Weights of a small transformer language model.
Size: 8 layers, width 160, 2 heads of 64, MLP 448 SwiGLU, vocabulary 8192, 3.69M parameters.
Training: a variant of Muon for these matrices, 247M tokens, 7538 steps.
Each number is 128 + 24 x the weight over its row's rms, rounded and kept within 0 to 255. Layers, rows and columns count from 0. Numbers have three digits each. The size before them is the row's rms in percent of the matrix's.

# down: layer 3 MLP down (transposed), 448x160, rms 0.0369, rows 77-105, columns 0-159
# gate: layer 3 MLP gate, 448x160, rms 0.112, rows 78-105, columns 0-159
# up: layer 3 MLP up, 448x160, rms 0.115, rows 78-105, columns 0-159
down77 099:169128139101128155115093113187168092133133135141157179092152126112153135115142132106106142168159117028110113113143127129177144137119116143147201095103161150119115115127119127111125083162114128153156099147107128159130121170116137139129143160150138124088140143103124123115112098120107150128125095131140150102160097118143114131132098112112097153125141151137131070140091135114121108167134127182131154136124130100115106128128123136144119117111161116117142104122131101114108184139104151
gate78 101:145092112143136135080153165123143139142129116095128072124109155145151107152171154132145112172132109132149135114153135112167117153107103127112123125157110110103081146108152159161152120165113120144165123125166124140132137150148096103106126153164134096155097151072154117085139135139111154130133147094107162115069074104180139156150136161143143084128155139124132129107125093097181124151146122161136135115151117118107127118071139103158139101118157102105113138141134123143120094138103137
up78 098:127097125124140158133122100125168114125121136090126086119054147123128117130137121085170114127099116144147150137136115123109141130162090151113131118092154120155129101103169103125118174130106123135137136104150133141144137149151074130148140103154091125052136089098125058127124146176135101133127126130153127124091128122115124157140122162160164100105171102142157142144155111140151163136120134127137146160118148138151138117097116180160099088092116150107130158106083141132141139105127091
down78 096:111120120146128121111116120111140125118103169144111106126127139164113072121090123105129135081084175142147124120129157103132099138152141131107147115116141119125098108155135124101154144119141141116195129126103167106127126128166120105134131097117140124124156122132079115150146100087131196107146171111124145163155108106145126100171149137136075171153117113096101146123077143142142086154106138103158115115129133129108112157134127159093125157150155118115146107088129110150115107138159207
gate79 089:098130180140145116127121148111126161131145134146174177143152089114133117153079098113148143139123111078147109072130124119090128151086135130163111106143107073102162149137132132126169109135123093122112057120107134148109112103141146141116138131154138101134131105062131121146074120123083112109156097129149136139136158129102090122109165137155146110099127116108091121078150177165125136156104113138106140163135111112159126114140075122133093149156142116132130142113125126130151142139129141
up79 099:144062077109144111128139138101151125113129105148119097104110145079099131148155103150115111131133127189118150167124154154160123123129104132083189152123190146121125112107163127128172129127137110095119164128123144094119119143125111102165102130134114158155148136098094088098142119130139148194104123123127090129134130149126169094150131104134145137110124108134111145172125112137141140109136132164154137147121140157116112131104092071114132126118145160141139129070105115122156124108113081
down79 095:151140133134109112109098114141146138168130111095133095102101142097087095125174116130131158113105168137130184166146108115117098172141106116167098184148210149139116132142122148138121189114104134171109123155193107102137110119140131125133073133140134142114099128151110137114149113150132119153133122119149124136137092102131171107089098112139138148139165134155140130124150147100115119160113125091135132107082080102128140110114118102135110121099145129110133136116152130169163099105139116
gate80 094:085151156148155129165124118154117113109172151112132061108145119135097130088123147113127118112130116116112143094160111162136113134131136129139130147137115143150091116162121141138101166116101129118145092097138118216119157132160128138118138149110122175161133138087139155170154136170142172097130140136159149120115138155173157101118141138112139159119150106141122104132177137182112152164156148134100130120133095116121182113121121126150134121134112109155141165148143123120127100098152190
up80 097:157096095142078168181122120138128143056142131121154142139097156146130106122113137132124112125132126098063101111065106098155110123156112139124137130097084119153112117130131155130123145123105112132122163144150170151133139107131136144162159155157174126142161112157156159147104101066094107117120151109135141119149152162121134103147115114143111119124122142149147145123178126109109139148132068182102170113137137146132163123119064152100149145137126128158113113134133114120132126143135141
down80 092:142143127091147121116163149086105133175101118113092125140184132110146136121132124099124130122120156095181117162128130145101135133122148117141147092116147120097128148174157131092114107128144101098148129116111081101099084128139144123080082100109142105109091122118090113094134106164183125112143123147076096146105125156119136159100142148104137121110058157109127118151090163121101105113099099100107133144160136128107112149159156076142146129140130104133117093134120112152126144129100114
gate81 106:121130104130112112074155122184161108115169119107134088130151152112122164119115128133128121117105075131104175143136122158087099089125128149106095138082172150158146141144146128138212098132133166094131137126121074121110101111106168171123126098141093110140130129127128126115125115092162107104094142154101129141173085120146146127120124086131146123102132140116113131161118098121167098141110139164110103125098117108113097144132157161158118108127100147126114144121146139114116165103157122
up81 099:111128075150081124080097168151174133141134142126141124189104131097136137142104154143144099148124119108115140085154132136121131141115119121148121184106137159178118140137161140140115086135136122135103145152079090141121115152131109120131144110160147150088131174132143133119113110099171120165119119119148170149164148126113092173133152101153147112122122107106167123179144107101108102101154150152123115095111145123137074117138097128115136143107149142137133100099168109185112147148137117
down81 126:141162118138151111099143113126196088184140116148096151126158126133192172116143169132124116096128086135152155092131122133129154153093100136117193159085161150129136143109192149140099142122129119156143146144144152130127127109137140125108112147144132114152124109116137140117133124112103153085123128120111118142076133105127106162113120121093120082165154115159155154116129125108118146149102086099111113147126111137153103143138116083157130162092170118140106137103157097130156101144124099
gate82 102:126096097128144168139120136097132095111150121183118116174187142168098173136138110139129164142097106149100119098105167123095132106151120156147120083087133154104128113155135120136121108135132106126136154126151130088090104112138176086100128150133135124122134103142072139103129168118105135095110111137087128151095144116150118134116135105140130141148115147128132166101116105092127125138150121129133100067122119131108112106158168100130128124190129160113096190099128118105090134133111149
up82 102:129108138145174180128136141187071112150116133151103148118160124144109155145121110108139113113168136114055142139072134113095098116130120123095137116137126131121143133185119177116112092113126121122154161088154136114134128105124114149086072105106095129122145136140141121085154154105151112094114090124108123133135125153104111150168114157155139130140152167165125153159135145119114126144137133151103094047121126148100116115140123126161148115149098119137143148113142110122104135120120091
down82 097:151153156096132104136109112140153115087134095104114126113102112120158146118168094108095129159089145128126116117153124101154112158083114113141134153168136157078132075095139116116126141133118156131165100131150135132107134107134082113144174118130152138168113127124155139131146116169099105153170144146137127121153143179120128060124139134136122128140123068145110085170129156134122152128076098127149126151120133103148155123115121070173116157108170105148130133139089139129149121161153106
gate83 096:138100148106134103145142157095125111122115075126163099098153109132129132106123147138164175099143088088148154125134148126144136123175141135143155172108143130122127079115108155107159130115116169137116110133148152149093125085137102137145118148117094090128143131145137092101134156129126113133146112126176126110098131086161156114123134123092159068147170131152116102095196109094118137102166102141166113097099127104165113150097143117150105107138116162106092136117095141147124092121131115
up83 094:115140122138085123114119163112091101151079173141106129124103126126134120120124128129102129131157122092143120152130094088162126127130096147135129148129101134106127174152142151107148102073143110155104147126145108129126140139169148156151086112109161129125113144089135131179119079165145127168188128176124106128130116130126083105106089158149117148142148179150131150101167121107192148127134129130076092138136133102126087091134131127103131135131159129131140106162103135123160148169150113
down83 097:145075138146173162129114140096125154135164067118135078108129112112143158135128111136109116104146132139149149135153142124126144146123136109149117144117136141139101140143112158105131091115134149093109111091096126098148117154113137110124132141168068146139131115119168164087113103141175102099150167083158127167087150132139165104148130123128166162130113161135131127168137131107155147123102126160125158162105127151139187106093136107141147133151114097103090102131096177131094133122128085
gate84 089:093115114113129141143148141142139119164121112116108087148083129123111159168147116144166133146125108153071150122123107125116129105177144167106139141127105112150080068089156128128114102150159126169169115151106095099175181116112124187130161116116123106145107153127134148118114156144123153148146112167124105121094140122145134103143117157141150131160147138152131113151176154135156136121130134149150210150124128138146152125127137126128105090121144098108191123115130080135126121114123123
up84 087:169123145105105122146123133114114162105150112148101124145098148120151128101131136143115092124156172152103093108152088137106155157147167111130123121153116123115187135134146098107161126126138132116106133113133127130152138135208176137149078110099143126117108111159118125112117140123109097139130160168089112112085144144127114137111174154128150137122188110155100147100175071095114155115149093104117166152138109116116126140168163149166105119134156114165134087116125127136095124113150117
down84 094:125150127126157166136130133145136081164148137110112122126101133169122156148125157102139135167123088109081144117087109149152139078124088163082088129107135125144110090101172147176061111120119119136161120169102094155141119101105134138125161108133142130143140171097155116156122156149135163146127089153116141113124128142114149121172087104108087114169113137137127093160142138145132116140103150125147095165088132137151143116127138150117146139161121085102161114161131148119161140116117138
gate85 091:103130128123148154125157144120150091126142125159146145160144097120134125181141150121177143134140128144154164129096088115059102130092143113138151143125135183168110085174171196153143113126168149118108173122120152124091137134104135150158135097111110126103108155109148152168112111161124165147093150117138135174176113114142148122148126111131117152162121121140150115172084110124114107098133187135119117105111107116143168114151117115136130115125132121143156102137125112140116157122105125
up85 093:141146102103135159119150167104143158157122146154144130141122164126091135107128128140132152099137152155126174110130162110164144131155120132132088102173120135104180156142114111116147116095150123168160117164137130188140095118081114115151128166145114129109116068130110155098170130117078089106128147129118111145086135115108159137126165127132108107135128095128164144100124129124134078100150074125094158121119125126087166136120128087128159085107153118141152141113141164133132129172133132
down85 098:147122146135156113127092135157143148085089152094104124120151105114118125123091130112163140160124129143124097130121123094134129109118132137159100131121136120127116071122187127132138122085118122086135157093118152105114103178116141143123137147088134129120149142125133119124111141156113099136106107092181151110164140150138145140181110150162152124140075152089132134172109112160123133087089186102112092123166136152154112134119111159077095157155109158111108170148151091105117114140141137
gate86 100:111124108104140125130134117137142137141163147113131094111121187146161119059124115151109117164082141161086123117179130125119143078118120150078083130098081110117078084128145112134132136106130156121119143153113091152103128141131124131153087130103138142098122103119174123122136088121101132151122136114111175127112144152182138083173089136127115120148134116135121118107139121160177136102134153078120129110097095111154188116140126114132099148124136124131160119082123138123114121119112116
up86 098:122173115126137130101107159183119140158118131119089193127102124133101150077118121115143139100133124108189115148134154125130095147140130126159097130133104101148158128147157136110154066117112152139131141150081091144158114120163104173093114106110144057091146134119102140148087132126100106087123121106126114131079110115162115126161183172143132127193127111137124109104117144116098161126118113120116099149101134122129098131115141114127121161108117151125103124130126122126136110160148135
down86 096:147160124125142121145045126126088123126118152120149129124111147146159119108149081147142100147158101058125137111151124140144098087128181158144149139091093124108132097111099124125149123098124146128119132125133076151139096123099150104133111111125105123101142169128117139144109086092135108106119137130125134102093117119121127135151094143138096127122194137131124100125143120169086088110146115130138140109097145111118163109090121087107117141134122119136200133098116144137188147098137112
gate87 092:149133150150119130110093122140154121123097162123154114182095112163111125082139146152173119195100150138106118130123101125116129146124163094161136146119104171111114141114103144082147135142123137104142120136098142117112145112110140103058150143125193129096137072102120140120139096141091082138120114081152164096167127148124165145152102157091130135104117120103137144092106137151119135136140133109161146134160118082113139081122146153137134113132158125161095145137111146141135097120136127
up87 105:117116127157139130094111133120080119124126100108138130153147148131099113154090135154150128115111122102152124088086135144161089099120143074126176116166096156123122139151119144176071143135071107150147134145137162131100153138202126115150106116150133129112126145123155148145093150155127137104108117141127084155127126164166079098104165122131138108105169119114166085137133124133129152151127105147117136175153106109117153133142123070132150160121162129136128089128090122130124157148123125
down87 094:170105111105120097122107084101124115112095124130125160168131120130129104091122153134170144091144120016118145156145134116135131108147124153114151156111092097169141118096086111115123120177128144135139124115149152137072124087160142112166132117138125129131127132095137157139158154102168118113126115125125145115131120137093137108099093147068143174118142169108118115123109148137130123146122121142133121151092114147147121107149119119083120113145127183106104120103140111094128124136078146
gate88 108:122149131121155151130142109116160099112139139095148112126090054165121136163150141114143122078136131153099121121147108127209137121104125112142093100084167135135142122130150112137146130129129106107108149162154131133164106098143131130109139119143142132132130081121141160144141152102110112155121141081136100135105166096137101147154090097101175135165147094124100150117132147122142153174142171150162144114123106104154125141113140171131082126146135111123106149114089116087100118119099181
up88 101:129146116122107144142105125101112150137146103133118097130100149106106124097108085156074100116119138091148064147122148132092132148150112139102099126138104125104081137096159129153155087155132108164135095114129191126115148114110142143110117108079097135119121104111127119132096137120112128140115141137109156119128108140120155108102142120136133127163120121181140108103073099055106105090111125100128159124137163148133141140155154143087186126162100124134140079152161145148119104102114138
down88 098:107071134119143168132156147126132141118135115101094120142123145159111159156096144155128128151158167184127138103107128124125132113161101134127113079115154133159099118150145072113124186123104123129099130144119154116136118152134132124129099112092122117107097110112087112117131068118132134111136136111152081132123136079119046114143128103091176119110148111106130128109121131137136117118111111158182103126127145088152157103179126159128163124136140131108085140108089095128127129089108143
gate89 104:110170149093106112116106143134095122122124089174103105141094138139128170154150102097083098125100158135115126075118109105089166177116123103105132132110108148133130108140094110147096115130089105142133125146093136150131152126150175135105114104141143144097159121094134161105125128143103126126103139143138115114106067100171114143141123111101105147123135120117111136159099174099146165121129116066099156125144123121097133090162089096104120118114152084150091118136157127105139158112145157
up89 096:129162139140111109137164124118148114147137102111087153109091155159130147132165148141106180111108110090112106116093112149127118130103153120094122100099118100132153142144162162101085144130110166132121129156107128094135082150136150111105143119160157171102186151159114141123181149090102092106096118144115122110111127127165160144165105157113152133099167143133091102098112128120114167131101152152113083125174164095120131124145159147108121114125123153106109108129153165147137121156156101
down89 097:138106101110125166124141130118149150109078097101124113136101094120120130141142105125129107133097121122126138096138126116124150112105135115135156104108086161147138102102153154130143142119138071107149135142098141171088129105144140127122117144105134131137145151120159128129080148093085116111104090109147110133105105139111139109163136140141113153166086103142194136182160094166141079087105098093165104167124100103097142125136120118096125159110092106126105130091101153117094152155169158
gate90 109:101118144110094119092116163089125128156133073178119120096149126103108098138153140134171101142109115131141076084124142103118098142111120148096111084139109128065133122138109145146097155138126154114166138103133139115131094177100131143120136157149138136122122132178115142113128118111096119187103129114083135120138152138133117079154127118100101113169091112161130094110176120087118097112160126142125121128101156133120147129119072146130122093141123099113133132120092149117134174156111104
up90 104:126070157153129140140116134135181140114163141173107131159135128129139119161107091128115111155163148156112161145115107174113137143138161156152201159134143137140137114133071078107125112157113096142108131146122112159084106133130173089161141103116117135173118100103121121146135095089133152158160166150135122173132163107094133113108088161138122139148155124095124111120126135122149104161123162139117114112157145144122124100130126081131145143131165120156135135103097120125138147082099124
down90 099:115126119123177133065088143121151188145096120111137125139133127110105138137178113103151118174144134091132124126120153158142159065118157103130126103138135122124109129119151142103116163134193133130128131095138156130107117171109122107097147112148126155132133100121113133142154138090173114110135137089114132169141103119150128122142146109145162125095119122121170113123133123129116154146160152106123119083136147124144136126114128119121191139191121155145159114143165178159165166156087149
gate91 101:136143127101111097119113133101131130089124128141145121119146134176094145091153117123116180151122119097115115083133136106106164137111142128124081114161133111090129133177149119152138133125146111158123129130124171155154099085109103171177103101117139162180106141122122110114125137169143080099129115123172096121096131150170126140142138155123104138086107143109144153140116065111099125153154075116123150147105151110099097102149133147122134125183139167156086151145139126116106139125140102
up91 102:139149123143120163149073151076119125092123146119096104123088155092151084124141161094121152101121138107131143125125158114123117140120106103104137138154112150182108121196104140135108127090168120146124084160140128080145126129130135129147133132087155119085126109127136140122129128153097181104098077139117131113133070152116121130114130127089140139086141117155098130144158107155170152126137152122119150144150102141165102090112162123109130122141101103092109160137122109179127095145119112
down91 100:156162166191129150118124139113107137080148118136162154124131152098139122125143170101126101091131109140119133126148150132147116113106106167151116093148121164116143101138123151150114119156122087148150137175149119151128099101121173129130114141096109135126107114098146099138083153155153137123099067130100165133125106125109129151145096152141113143095147190130121141109130156137108157118119153159108120106142101076096135156087127111134098119112138087111156098164065138151167111117105136
gate92 096:096163154073116095122181119147131102129073156148123095123132107139120126144155155103107115091120106113119119132101112164128166093112099119122125143175103136169149131146099136123104151100179156129148149150131132108150114104138157130137129147099164136159144107121111143123175129155140154157132097087166107135120100166101115146153155118106121116124114050157094139101144092150131119107126147175103131077088174133118110097120134154126114117139138134144122141153138152151137098117152129
up92 097:143124161131153147108119094120156144084151152102158152159109131120146107111118138155138086146106129116092122139099106153106124200105135140094087123106166119105077120140130144136105146130107133152090126090123097125124152163141114126170128156137121127137123135127127096124088119112172118124117121109123142172149150054095155134120156137111139116131167174172142132121156168131152175118099110089166134173125077146130149098142111139100114148143121094096133116143096133132131128150129100
down92 091:146136157152077149181133117118125109117091159107127133125145134149138079147149131071106109110131134153163099142118118133129146124139162139149130168132112175110166151112118095120127091111102136166115152091153146125149119102168138085114126150073144165121106117124121146121150125137083110168096132131145117105121160156175125138134128117116140108146118163138107114121134089103139096164153148128111147111117183136123077070146168146141151133142131124138144086132120091142149115129119189
gate93 096:143130143144138128089124086130141111155093166089118093095122141147137102082115173128108116169106142119175197188166140131146133097144135144134134103136148157106100073122170109131081113147105155121145147096109123130124151143149144131098132085133113116119113142114154133088117142132126125106092141093126096176112115104171100117114126157136136127155145136151131123111158140139114152125143135105150119115139174142134101122089124100136156061107126136135104162126102133116154167092154132
up93 087:144109123131131129143125124125130118108149157110129149098120100123102143141113169120133110110119167113107170222138132138113140134150114153149160119103146152123171151124112130136148119126117132135125212125088159158111164121138090123125144094128116132179126139112090149159135111142122111117142179145101151114164155165089150123115143117106183088139149143133175087126143081179116128116106142075133125150127109126116141127128131089139132122119139163136120122117114144090118133132064121
down93 093:085112099091101095130163117175149139100121072120151155154129155149146155156124100122103123110172134143149126102120144140123138138150134106139171116133137097104156148089055150101127112139104125144143130137172103143111105121132136145124115133150118114145163093081134126143142164133112123150146094111108143120144110127134124156091071109142121140157142160118128160119087148108162091103109147160096145149160110127119148139120123114119099116110112153096189098108115077120140119087167151
gate94 096:103145125123095085184151104116166119142141101094130102151125192143118122116125109103126128144085155125162132136145067111068150123124112144126134096193096118137107086150156125136166131114167125125164144158163137114122154174144181150168157101113118127130145123141155143127143118137121134172123149155125138118161137118111174136090124082108169107130131120139127124127106089165161137107115103136131154159121141127138133090116139153093161102136095129146129107159112114124151097126113130
up94 094:140105152102118076123162134120145103132094084122094150134127122126131127136128094134118148135110121112163109160162080112138161101077108159115138102196132121131087125096105122118114105100132160115153138124171121132145139120186157168121160112108186154124108132129123120147165136169149162141133098184125151155116138132100140124122153099124170118116119135174148129127140124105181106143130079111145099150161138138134124103131171136093142122141097110134117096168142130163148106112116135
down94 107:180138166076175118136124117116137107121127070158132118132152133157155135124148118121141096115103122086166150122130122130138129149125129176108200149117128146124130145147156154143149161140140159134137156138127144153117141084091124144175140173160139115124123150117123147175145114178133076124108128148124128129138084155155118139139123139138112135111122151168136110141133223120156151106145116107138112110158120109113134089141112128145142139150115148098152134157109161130164089148106157
gate95 094:122173145150094112145172140112097153132108134131062126120101167160170141102123139135125062142119111117142113106095172114137085092095118133091129123135133137120121128128121148110137145130133127132128114117160175118111096105121137170095095100130075105139143108151077141133125074130119144125144126097131157108138154117066093134101126112115142122164128107131109116099140090150135100115159154118130103179133073095110106111133135137099149122105139137135191113109142139099119107140136108
up95 094:164106125136116145126123127144113109140181150065114157159129169122115167129122145133159081131149099082161081133104116171122134180151134152132163153125167137135155125120182184165144133134122143138145115125137153138133075119110072136106140109149169105154155111178152167112092139123155132108096098134132157119144150108107135152157143097138118134117121092116116128121121128139130106143129124120171141137114112145137124132180125142150173125115111109164153113152153171112155123156121113
down95 100:120114143118167151146127108139161152095082129165157135131139093132110109088130126122100154151141128116107197121176102116139153138145155104155167123107137129114099125105119077114141104142099122134151136158097108136105179148099163131144134116132159136121127148100154098135131160140114105080132143160118116167151120146156147083116151163081109139144125156119124116152143144129114182140126095098121138115109152134082090134140154110167131130122166140119123088141119091150101165180124088
gate96 092:155165108095135139129108112111124153099107131167106125107105133113126155126088078142179106109116164087119106143100128104093141177115134115155088124114156111103106121101119125093103166173129115108144125108085100119129114117108136195120122098113127173102163142147140157120158143095100095106111088120109163162152172125138137120144144155157161165132132158109130147145133104089116105138163142110099142132108117125114155113138143107136116110176134134176107136151088116121134108118165101
up96 078:136179135099159143164117096144094134089105137168148153129103152091144145142106113112167102159120153077103107139139155128093141137141151107176117134112130147104127134088106137108122100115118125151127088113117142134155156108112166169123090121112151171123123124166112133163178114110085104096166119113079106136118145113147103152148117138137139146148121154144149124107122104114128117156164122089067140139128107103140142140111157094102140141162124150122099160103091089110149108111159092
down96 099:146089124169090112117153121126126152156123176110151199140153130124131131092120104137091141080097126084157123119142137113116128130166161118086172133154081118140134102147113119152123118117088138123137123170179128127145198159182112122097159151152118084083108133149135083162139134132140153131159114132097112140131129105186114106129152140140140107135152088120135112124122138167127112134110117100134167112119119111160123135120108120135141095115141122090127117137129114184146107133138114
gate97 114:107125112108122164082133120148108159100138143121158133107125167145146106092107117156091080139135104112145094142100106160137102114077118163113101138102154105129146117092178183168170111124153132125109092120110130140119116112149102077160111105137111113166092147093115140168110140084124150125154138094129158097106157119157136115130144140144134099174117135119113093144147158137108187157160117104126127173122116110152133089143139146156111107132147125138118150113127103132111127168093145
up97 110:118153113158139112162153129093121134046131077146124110135147123083133161141139170112117178126097130089121125106131114114120124122141117123122100137125105132138107125135120108144152133130101157136112143116146094128114132174161091162092163122105126190130134056140154117087170100114121151123095137164139129120100086111129149143159191131135097129116102133164117127138142116172159094078128135137151103107114123113111154090108120140165153142145119093130141142130118163103117142125128142
down97 101:155127135083124100159129170134145126115145164122121115131114127100125096164147182127171153113140094079129159158164113137116119122102108135143153104137156143134094151091157121109110171091127090116162131093109113135098171138139119153137098137110107090132148120125183112119091149128154103129110150134106140127129125171120135166129148088102139156127102107112111067083113181137131128145080143170123172116140090147092094143105115128117127103151112132118147096128157130154140154132139122
gate98 088:130156098111159117145142115123092085145127133154116092159160094146096124140089124118137159186118111101139128074147130123151064140119153099164155149152103142116112136131085129137138094129114131092131134102110079095161109126112141090113186121130139133123100076119105130124135130188138157118109095161174151095151117128139124165160146120145133137107128096120116116149111139084147126116131162131100119122130104106096097157091144141104149142156136137140096081099155111147107111125140146
up98 101:098103115102125136150094139110124115124129149143133078138135125126117166127100110133141144159135105130153162083126128117106090100117116138200139137123119116110129180158080144130151132147094120102141108144151112132145116133118145166103148101157137135097158105146143163056153124108138133128129103171194167140148075109115113162121087120128149120100124116145140113116113120101094127148117109139089155117137097158090122137103112154084126143167087090101100117090130121142134160100120118
down98 099:137162156140116128135146131149131105144123089136121151141112159147112087136144114135100102085143134090153119155124131153154170146109112142098139088117138178190137126088133114113114154128174104172157113113116156136072133170121158073159119125145151115154085144089124099127103117119109136120142142099102087152122189122115140133106159110115147142153114155115107148118126102184163154151109093118093105143129160104141148142159144100171141141125141134139125169134105136109138128114094141
gate99 099:114096147165160103143155114101161103178132128156157081180154117137145113135145125132148131140100141111101072143114101143101141134126128099122083145109173114131084149081150167125110133144117106103129143146151125152126146180128097142142168120183105123121116143121138159181076125131142152125124120139121089115131115113112141106125142122154144117135142119148122140160097150152133181158132101090065116151086146135143132071128153131117150124123096114164128102132152157124141112105129145
up99 101:091131087117113083114132151115121163099156086103078120136162184111090149100132114135124129149151152140170144159183105125117150122125126151125165185152104145177138168139110129120092123116131129139094112152163153156084111131130134171157151139150088098128137122128111121101151130112107127140119123165098094116145104123112114173100102103134148142149156141143123091116131138148136105142097101080110127132106129093149144113140139120117143146153064135159122122112068124125150112121140119
down99 096:113140140134150098115140136080187132166172080158161112119148116093122078154155126109124116154131087115148099108132097098077161135124101094113154130152157134150085155157142112132106133109172124114110109162132149122152175175116126134116130089152126125122108106127157134125087103083181130121127109113147114134126120136112145137088148167125164112116115164124163169119116151148148115134113100126097120112146116137135115078118085148087148156127102163103141134135136129117144109082136121
gate100 082:132144122140132162182071143141102115121081094097123160146132152142135145090116120125127158093152139068065126124097165107142131125150095136097117119149136093105112111084134139140139108121157101185095148085122124161129122174120117166164113122121120141120138098120101100150107141120115147144117071102105125113140119115093101130156139127104108123134154114103107160083137112135092173122160099138112131176147141097127126148140120115174092135155141145131116144159139139103106157123151131
up100 100:121145116103112162133143144075136099136114130079115153132145118141116094119112128163158166140131140108134096156114106116114157095072099147100186085132127139138137105165085101140136130151132131151133134131109126100113129138089116141116105110108122110103102104150128116150164164148149123119134184123134134150118134116170104102073112147142104098130100133138125101128147150111108138123105104144115100150118101056107143147142103152108162178132147083197113133096142092126154104117123143
down100 095:137114127130146119130114123179122149100154128154136093102126133102166113128127139132117133131143113172123176147166146166093103155155140128146078158135118076104127135118146171119088152102127132137111158169115107146159140134135157111169138138131108140147134145121133153115122106130159150086148068140141138121122125154093137161131166084122157156128159105111092137094076090146127136124148131114093140112143141185169105145111123138126092079128134184088104122149109163130098155127106125
gate101 095:094157140184149140096139140175128131132119162108132113130117147146139115122131124088131114142130120135140112108107150128162120187172153145124135147102144114125128101159103111177145129133127134183146129094107114116104131116128094113172141182128144176116139107164130128152105123133129148184162093122170098115143143129133101140108112161140135110086142160118122107093084159109112113192098092138109143152125100148126157149136101116111092134165168121132118144108131131112152060135110116
up101 101:120155085117129140148169139154152106122125125142116127153120136120167104124152140165126080117117151124153141139133121125094141121180129080115150137097152132099132164137122115149076103119104147107133087145104151142170117113103116152138109094112098144158138148174120170076109122145135141109128089181115158098122113106147106131128169142142115092168126172116126179158177133126129164046099132139126120103137169112129155140117124143144097135145132145129125127153141137145130159096125161
down101 095:095163125173137107162116136179186099136136135091148125110131126135132151160128130144158143192130121158180092096134144093099108094158149118142128135135155125159167149144117096136114103052115136129145124110150111165114151132121146138142114142127119098158108096129146132095146126143092152145127129102130112129153064179121101109150117107125115140132153170113121105141189162142140152140137116138142128136164096112147094133128151170146157073138130143145135107108111133134109128129101125
gate102 096:148156127124160142133117177135137095112119130121111152098106136167157158151074158175105133083156157122131111084146107135105168120127104137120084150079137123115085107142115109128115110174116089096152104109152125113074116127125134146119108137151106157122147153099118154150117172145102080114115108100127157167169144119147129163110161102164120117113090114122154148116156157122107128133178125147104164121146138122097149144117167173163120132133123159158148100104143114120111121138121148
up102 099:118146126124130163125107099111134133146131093119091169107145135097131179147053140149118126116122113141129136157096132121164115124148099145137114113130155152070136087139145116134106087148140142101185162084112164164108107180106135149139103146090119135143145155134127123105112116132109104121144144100117133122135146173135123167139142141142119151143116078136117154153180164116129113120146169149168079135112141132113104146140161156177154131112140164150165139153137157129122173135119152
down102 105:104113132104122132128130091122178117130144130174129143122142118093128104126136103105116132157084115124106139140161105100159095117132158136149122110190106142102179120134124134151073158134117162139129088170126112192134116084119126137127132134130105138107124115217142154090107144137078135118163116115124130124094161124147137099119154142138114119096141122089102107122133113136170155152139126114142115138085139089148108110112157100108124158112092137143151131101156124134130164108131068
gate103 107:123144105121128103085138135113153076145168120154082106137151108126098105128126115110151132095133109132125128105105137139130138150081149143124138138093153134142132145123116107155133117144153085118122123104107165136173182118125117139132129121103116128110143184115196161091071146100148095086107141085106143142117131109096103153096144123095145131140113117095113103125110096125135136133183102109154096139154158153134178142149081167152142109150169082136110135119129118131148108166115116
up103 105:127110145142133178088131130148116129106150144112106129081126086133101128102109109113112137106119122152110166135111116138107118124117127149162137114149135092123160143139147120135136105145097125129098125112072093150086158124126097159149151113077109115105111122104115090113127165118091121080140108139071153154113161102150105103181104145122103167118193141117140081136103162089104095152103135109185131139173137145133130155153122174116148135119148113126097092121117127123117154101114136
down103 109:155159129108120163118160164161113082101156137145109116107143126136060132117133153106161124112166176125156117142159103124141158097096134135121136127104121141128167128122149123117113125132153128157097100142108131135158173109128120145163112093139134118091106139136130158142141158172135135127157137134149158118104110099133163099188067149099115165104153155112126141094128127171093123128104113139133161102132154119159142075118140133148136160147095139065111126123141125097159150157112097
gate104 098:107125111117151156127129122112100102097173126119122121140139138197111135121103149136110119064110127108153106107108116136153099122091163136136109142099103098120136176160091152119140100156066133101147147136142128129128110133130108105124119151170109110119070116095067135165163152119120119149142140095177121097133133153141106109129126131112119163104145164069143094110055169160094119158108111125126105144149100123104137123116136155128137091161145116139126149112138114120124109131126134
up104 098:094162098122124162137171129121128148111157132141130105123120137153158111137144105152148139111105160074116130098141096139154079137096188151155149068144128085145144167171125166108147138094158136125108139143132137179154095170101130097147111147105082157117146138108099079138118101153152115135113113144163121141135128139130104086092124161115136097119095135113136143141113133102088118118139115110084137126132126151097123153186090144140126108151121122137102154145115114133090148130127164
down104 100:117147104136124149130118178165158108114093164117064092153091130105112089094143135139125117122170147119155099163103153110163110094137104125112214158099146116121151152102157126128069140130151141106136155133134140129144086161123089138109133138123102124172151153149090130116131133112114115142143156140153128111145109114154086155133084141101123128124130138144104137106136134130077101135149179129108160135110095115123140128154099130132134117152128128130146154163188136129128137101089131
gate105 088:097136096106149057147146144106159139113130147129157086104157136144092118122119152176142144142104134082146110107083144089111114139133148145151129112149124129114111130106118190136103135130127108083154144134106132188107127156120158165133117126122142173157155166128161154120142097119125154117088100140101128156131160167149139128117124131147077100143123165099125094176176090128124167148142128138139119114099142154111094115120084117137100149138156094122120154141136120093122108120117147
up105 091:121163141178102115112149135128092141113168150121109133144104113133137136160146091161099112117123100089072132152136131120110153120151121155130155137117115136121087132157142147090162154169144131119100122118101094186154140147122101108134094112118179164126122119166078084186167126138163107133120110104105138124134100119126155101072132125110116155102135142122116171117127114130122119156133176137123130140143097131149152134134110150146075135140094150152166134180119146124119159086120120
down105 091:164079113118141154155143101115150153116091102127171172124132133099121139107152138055129090130119174165182104154149131136115110096128120123151151089110116108133154111152132096136125123095114092128132097095148183072106133125118141138114118126136099103135157170100120133148121149155112132128133178124141101102151092135147111129195140120132135099155137113143138117107092129135113113126124123150144139130088153119113101111108118144095162132131113086142122138060157101137164132135140149